config.yaml
d_model: 320
n_kv_head: 5
norm: "rmsnorm"
rope_base: 10000.0
qk_norm: false
init_std_down: 0.0
optimizer: "muon_variant"
grad_clip: 2.0
warmup_steps: 200
schedule: "wsd"
final_lr_fraction: 0.0
doc_mask: true
train_tokens: 901300000
steps: 13753
Each number is 500 + 50 x the weight over its row's rms, rounded and kept within 0 to 999. Layers, rows and columns count from 0. Numbers have three digits each. The size before them is the row's rms in percent of the matrix's.

# layer 4 attention query, 320x320, rms 0.169, rows 214-319, columns 0-63
108:527491430523396580504495454384424597473481518492543481441489608600510483470527496618423553549464495518474462506549539564477477567559489442553538536464515380522459562478469483422441509474487488
113:541480466422458490466560463497498399513478494527484426484488523494544487481519509595452590419563564444509382467570439504538569426476462471473538487472499472450520517508447449502433515503617463
111:560532509481566515432493528617485530395472510515549473495479476473602461416405460549546490542563561413513627556504552516523441546534476449535416503441570578478466495488457521505556576519413468
108:552551517418465517535459512432447508511613496477462493529500511451413420581508450537615650552580438529480465472477487538436491532496530567554575507440461480434601418491587493477473494455540477
111:506517488497558480570549552574519450576492472464432414555494414565526542466474418494508405408486523540480499477386496454559515534555513566490518519536507451532551542532482505610448522555577396
104:472501544542494491468501533518601531423461475530439573559584536478468524583375532501499469453550526394498510521502492503529507605554554518439464443551472418494487443560515458480473547501412562
110:521532555502536537509504541409594560535580539480434562397485540610580527604478441510523538547446546457523551482452410429498398520458531480627557527469495504490459606507406592523455475465484469
109:494363466435511521485552516445508482506549428484506494483499450504521456511505457462538567527578498489469456465553407454568514495433489601475554530532504390533544476442574598567511513512480431
112:428538419471537435568492525468472460525506437509482550487460537525556512489510532441411480469517498441501539506523573522479535466499442469507576470491579447443530477468519547575412535493531522
101:513428375531567531449539578504442465506483533478436582468538592527496477528487569556429416460521588525501444544530449595509475531528514467505520500473480508418533579443534495476553411521499455
081:402390492544457568413591490487446517528468454433450428537507489573407539528515529578425421432531443485507478509491482403535368480507561517539488545584434530483540408501597501471481449526552519
067:445437476458389540543552471435463551487553541496476446523626398461494566498531621530456545511450554521527499460476500429544414452501567455464437490586508424391457374509467470434529376503475583
071:436517469394418478453518504547416524532466592504524482490473492454457557489488516528534533482593569533519554577541461428528509625541449586422538456427479539457479558502469607522498459467480473
085:515543517480481484496403506547449545432480550523496499483598464482560428487444460543511456568543525517475465548489533565536493587504421489463469421495564512504433549531500487483438537507548514
085:562495479516544501504552489519433539557514503457517491494429431440432454481472505502492501619626497516487457530488527554464444550568461513425494598491492574502483529532414525438524525486561507
075:449531473514439535590470501519602440470486494577431546538564449539483519553518466492514546556514491488458482454438480557492492441479424478552376424566460451550455526579503435468519508532521437
074:545438478500507517457444508360512492444463400508500478487528511503571431551499538492445532493473499512458527538513523449481475506468458429466532525471458599540562464444566509523537578464486492
083:561521543444585430447481475501514663513514560483624519491486619377539480542469543579507406482497443430483574451547482417588453548457513584481582445457456607531457521540504484481511468489498505
071:567500518507531389441509502470418478434476530432551467555471465525487552459461597564501474454533576519497529421512478548554524435471526529544476514494520458430488554545530490603498551496559499
086:492438432500477542517432506450473551499563499551474451540471450461414444548483560536479441517501527474458448450487431430522532477451433475454528543525502446515481405512522512476531505482471569
087:508516506441493450472477503525536448471546508517419557473493511585478486493595500435409574479576443513514523491500644601473566525498345457503477518593542436504474486535497509477422585542449406
084:537466464496590522449551514572489472455444503474483460597465510521516405603499444432490449454410577412486554477467476488513545510499516438532500492568481511485483386506535534527443568444466512
077:514663500440440557517520531404502517572561513467531529430478590481536401513516521526512531554494404510533576489488426487488488498547596481488481503468513488509452505516480449570499422569547545
097:520550536501432536483489468472508436503525490445521505356549470470475521439431490525522514476571502610436560434528559435390553509543518452410535463385542448538520541515504525531466491547505394
083:535524546497530446539505528482500524470605550520484407500560501433536563495468498520451538469476480517454490470524534588590525495493483604576482537441447479525511563519467436408420443537486458
096:531450538545515502504524510482490472483540480433518524562532631550517446456506469462337530490460454480497558480472561554482469568474457528575412515573461474472482489488555475492427527493470578
098:536488505515392525516506480596516460479427551470489559512463527502521478475596495562494527465488454537486487501518469490464475614464436527499479434484434544489465493540507536498399494386474514
100:493520437422509485435478456421593485512424464474512545505458492561531431532526509478437556544529460528534527464465551579462513481502495480571435499477483500495505507469541460528570511462509493
106:517514517511479541525511539516480524452489421550473443495545541449565475476386510483533488458430516598504571449436510517454502479477530482589466440451579476498474485542497404500503467481502468
101:525463446446503382442519482446487448443571469508478474564481499571458458507481543590465490477552564428508421513506502530480441479482557484518503527438519585463489506567489501542541453530434470
116:492421561502549526528480504496509484533543539407453537494533503526472486552616458446482396489519525528514511553506396553449512518429459455585474569610384445555524381594460437524556492483535552
107:472435535543579372453512423517492487523511464557560538535448556447525528411521538478536524518418538499576555528635476514502428564497389512499495491472406547572513412564375559537473518553519530
101:396457505510562466544538536546538574512517472540510504534532349529475498542458518443480536523510476505496521434464527528519581495407460464563563544572497557455522449518494456472555415523468533
119:585411438424539474468472495472452508500485467396563501512549446510515518513556480574416581416530515476519451477560517580495521541371350533598510529563560510565493490523494507467530500440588538
130:490385485429478451388460528566427417425457469478487556506526571486501444571489500474543510506486534502547533480489585567612442556490458461553613444513525490542464449479415492527558544450407512
109:503380547478503462462499509419493513553478499453497553441560576578484534530578460585415536517494486453426435448586510486478529469461483518564509524494468494509576461533528562578458407458552397
112:580504482516494499502437421512581432529497447579363444503464602493450466486540557484582582505524490475477499496444431461477396525469480466442561486495496551533495512486504424516398430523521502
114:562556461570524457456473495521530449534477517485462534478488444421541522498463373488615520466544540431591611623541519498442523485580543435480524492533525450437520465501536632560430492583487445
113:532545516521551465495478525518582556468450523505478493570469510576503487516389480502541492464509523501566594539436485474503431533507533455458537426422436468462464569549447530461437538519378503
113:453443572441486502534560414537495631611479442446505414544572439520477506428550440567445540471542556534562460483524499391522604377469459544554456534532472455576517480544441551565554492555541476
121:452472514478501445519677482414597435557444443482397483511552526548504621505592441537389641478504537541485449545565436523528501419543424402523429465419448436473512462501455439495476486548563538
115:466474535454582484509585523390557567555487474447546463445464479544464536533557453453466370477494522411514484543514471461488448463516473457522470544538476451449515560529488450510498587477590506
110:490543527539567515596448565536517496513535453594513515500443583461508495495495487528509504547504411439480530448397558503582376450416484447482485472487540483459430419512490455560489460474426562
108:429485452409386509607534497413501439459534511499500390402518466544558515438486450464459583505490409519527536502502450444503464498439528511485524501573483489483476412552560515521488510436514491
097:561527473523471475514554491456572512510511523524557502578463487536483554495523490494516532583507432382466525541522391444421490529599580506571533511469484536489476472521515474537545512519536500
110:569487556536460529487509563494498497475433480510484465523374468500520452406510617653490432453533478440584463522432455622496662467456499537539496482504422524544479464578474536442489492568473414
088:477565574539425491496579517595489572506488538509587438510549434579507499610497494502491499538532434545488572473400491406573458519510461464585497566587510475466441461529515510410424482460425604
096:467447446415517383537469501467429464474556507548526458458507452547556469569480454488491494468416457542449506510465458453516562523613549522454470525556582512592515579397565430423476582512494565
112:566516508488586450506509531461591565510469460531458487516450506495552541530541475589565462423498474425462529591488514504476491489434436476493456527510411516516403557562536501467512514527542536
092:524476548457536466533499424466558527447490387607548425509483536505517398479473480598570501509509479486491592552529527555506443555496498450483448528560495483499434478516501560560463417422461542
105:530520452551408402557492497509505476510401465374512500546546475421484466545525464491571502479529527596511555545505428533457489515514562560467556440480476467539555471554549532465423495552561516
106:492532548490557518512454474475496509475403481477401514510451543513463438431432515505491474466469534488479574532473526477531514543511507507469549454483408552450435587520474507524382506522529587
108:373409492526523499475434421462513523585493477548451548526464457461445501447547494504428533566552562456513483489567551479529525589528521553542495511557609538493539570469536558522504533571462494
108:519590408500478584498547494463394530486363500478561431407473474456406504562436482465586458561519535510498559609546525506556463424520444464469458524507600488533544483512485423449609546540540515
100:406473527610522441587537597415453475470556512515508441509458515472470404491545481495416526470508559536456550537492574530499552451468406501480447508490500579532541566446532466429522463472466483
102:598416369455494514484517499457462503491512498450520519487561501535458498517502452546524418483453443512506384466442474480471496608510456538415467505563428431456512479435547489482465578523485465
107:479472523486517513478600486514581559473556432509508578600518389456421516544442482539513469469542462473501434473478560506439469485561445484478532483512509508493431373529548506496533543497385433
110:512514504583430564486526479444616480501418515468520452450491441611485528476474608565551431518357548557385503536436504477542548430478474465433509486523470540549487536491532525439473390526462560
115:503514462511447453496583480469541535530428460436533443498502504485456531510536396548519512439474592447465512459551412590519497616542514455472518478488537496513514440533460504533489445486483549
108:496520576469562502458382511554494505535554509477460381516508418417557510557622513456565580478459566439501576435590509499477477470546543470544528500532462445540523484525452599533490476492546439
109:469482565536478513548443489440586453551454537552454611498450580432434450528525431430604508555512506461464464471463428507581555494460499535432579418480413563453385528445441556587461533537464580
110:482482523587524446593569644480462519538469366486430501551515440488535501500439535539496459446481461537534517620443566653403525501488494472461436440500478505538486449583477392522497457485549486
108:411516592423561499474484456557496475489514516529523572447485493498477468443490527504423445458499490496515559557465524517592576561529523468448446578510445510456574560467469460498479492429519474
106:516555483519434480456597491387517445462456408502543411432486491575516632520566506456490568506479477484516577511574556364462577505509496435532500483398555414533576595495525578525520564409556533
114:482544491482510411483450447557455541581476563509586638499455571544497537529495567497462473502484556512511422545477520453523508399434398505425538488382505416504457540468477362480465564597484432
111:458564479425437449458515533524469429585426538509564400428508473491428532500508448507452570463578442540480392443373485539524516537503525457479486498523515449505429492577529527433410622445472563
110:481536500545331454537505560465467508567494388519447403474552496417434439509539487593426495502530495517471415486499499518448458583442479460469531518487526545512485511505580560512460545469507444
111:512460577528498571500496551474508516510541605463427530432633544491537557462580483485529541401495492517510627495510471474493456507452430481482569579480541546406496535470494518436372481469427471
109:407444520487551480504413500533554390544580505520387537479427531568465517494497541450544443528548463494464616536470510473516524534447440482451416411526429495531549472522545483523472528579567500
115:503539450576444538518571468407432526489532492599443537509452548585485523504434514478534479563437558446409447461562501433429479499520624468498480489526442546555495536435496511477644522556538451
111:487418540510534632511430524505444538548480463481549534499503464519534417541422522468464581526533497473526634460474502588482542482505543391554469384473485514520479543445512483525507475546487523
109:488533568501484444482382541525413456490482467522508529510640445597581496513426493504447491475440493476487489505487531498540554511522528508567503453559455503433553430526500439523485555437521515
108:543431467487497468501542515476527444485577501501469498513470461503588490536576442553540474461460512528477526413509510450497597503499563534536437510581503574472516497464437568504555549498540551
112:462435587487406531544570431448442510542510409412605512496491369549499464459544529538504531475417540537522403430599522490546569505474464540487466552542553484483526388544467530431462486449517582
074:442554500452571500432522415500461451493487460524492520583519417491509497386487520410504522485561509544467475528536470402555505503557409436549496486464554544523448515513474437558519427542499388
078:560551416433542520454524539562488515489430424510402440466516476420520618477532425412455544518578498532482473500546606477420521569477550554578563474561484501485511496532494468498532468482476494
071:429526577481483555512538518463520487526553436601527464421553478475483382511501540653483470578472563512488531421536504524498509559546460537500531565443451583522513483514488529554475539577518535
071:454445446540545495473522397493481501468429527516562542459579493476465477479508489538498481544462513521484483473587442497496563466489524503483538473386411552492429555529414509479547442540488487
068:456518513521518501390557537480468562578539421502376505513601456461532454492521494418498567521463470512401554558476476552550475504476506506554516546463517495429444582506582467549436537452535476
064:478544458457457393617521471562456524476461476470461469492483565522528523465498457497491607512475479528508524548497485519458507464497554523407462484641515530524560506500565518365548522425479440
068:472590553504578514473481503582549464558431507526477525440540491485545424527512477442433462451438399473468511500438535568483522587478490510547515466486505522542503493594476475459479449507478524
064:531491535514442509560489471562504558582533508502588564501522486379561568435462485484427467478462420422523426482493556466505603498564487539440559470523478454544516389552441501485473529486576536
068:530508543469549399489461503503533521447480540564508492567503468571437418602454467556512517441488456501477587482495453469568433472533397476521575545434495537484530561484428547469399581501470410
078:475481556588558466526443539473481509501520483529472430479505515549522471493572525445565435496541537453536607492443447451459529455442487337561486513483447494458419553539525575537422502548492461
073:536427380406453490491526485492428469506402527491414536488514457428527516464541449481511487448514533475498492539501524563468489445492427509490444505568445424617535492511611471529502553440524521
066:496523405474472508514508485507494477419402552506621494432438531540458567545504504498618537483489501551564504476513443522478616453468439512432424515530530395451568495434506567510568429486395420
075:505538427445450464493511477469389451517428434458494421521497521411495546419468518457515500494463474551629487517498507581595519466604477533443476561479568537587516456451470501468500528530628573
082:581494460483520431577580421515536531548483562519586516452523465446498569528552497579484461559534493491483486507453439453444501437452504456515475470469519470478505434462534477512464496491561503
092:517511571493568394567490578479472577532516582542586556469453517435451506606499458494498523539540515443437488461435449401542456481513532407503444490370567559427487461472474431592438601447470460
079:518531454491507568604512517510546580563463494592447440524598450471466420506534435580521513573574536564392468573502501589522564512517508483512494488475526515429525545428514557467555370522572458
093:545465379490437561476498531551471510606445483436487447555535546471518469572532410512559504508570498491510434456413487447528429474507539536473562461508478491499487387525557406510465481514540575
105:501590365438413531449559443524412507452378504427531400441556433402513545513499476506627511541526435448481472484430562521455511490569487530455535461547542405525523508547520549450491516497550544
103:491487498530490512545531538415555465485486535509397569486457679426438423466504532506543453587500495543421441550563485531422593498532514533480420483556483547493476493475523576499592401538484457
104:511529514553443545489491515529459539550475461495495440495512588489562503438557519548480510402569554422566510539504581560514497472434378483602476514524515541511465427480476418470407494508559659
102:512501478433468543438467541519466514398586506488620549481388536470456424518486504475520552510588532578464476463547569583471526609489489475472503454523447530535495565471518480473560543440465596
106:465480575556553534443351471593479489514598521548527519443468376492470498566479480409519585502569589513527614443539432512429505478519541483575541550509536398484504541498464492452417508517586450
109:538431482465477510490486474407464595474406484371550502432584547487483495496568460481388502496399484495458467490405483554512605436413411375517488456546512423553565505528487539439554536509490455
108:517566459477463509502469539636422490465526538506609489480508492504460501514594540541596555475542500573517494529502586488500544590522449464553523460474573488475499413506540456402583587486533539
111:437468443460572499540533481441437623496483557563469488511492443463480461529534469468472526604543428481563429512515447550441540459523443552521486515570584482449494550501451478451526556464579542
111:572530574565570463457446566636522497425572462500515573487470441539608461489542546490455533499517427463660604537444545436575545545458523519502550507507625516453483528556455503549468624466412538
108:463479544601547544511491577393503503474530477523436526546460563570509484431473555537475505492463480528527547503529485435508445584577643460396523467517519528542483522538552422548450496558431549
101:459495438543498514496472508536520481560474467513460459475438520505463509458515588417589521457450481507472534491463472444490481435520608499452513470560478560579540447470483465484564489500454423
113:517558527476423551549444395469421494509457536450478513489469445487481395529437499536463454556375353529503471511522551502497553504612517526491473402496500473633571393523520458485571552487403492
104:444555478556563522455466572414480499480466480490456455570531435437518538496474511571595407485425562490464487467457542463481496488461510438517573474454460549459505532465416534446490578510399523
121:383542605538602487461570490459508524548492528500547512598559450526503510481599558589522611583526452526540454502557522469472555466521454502555486505522510395499479463531425439547554557493470499
112:517445505509574394485554460495520463508505433467463499494578527484486469464481419557417556496399491513507416449558508481563562478425518541625462597503494542475522416530416545497477466407525548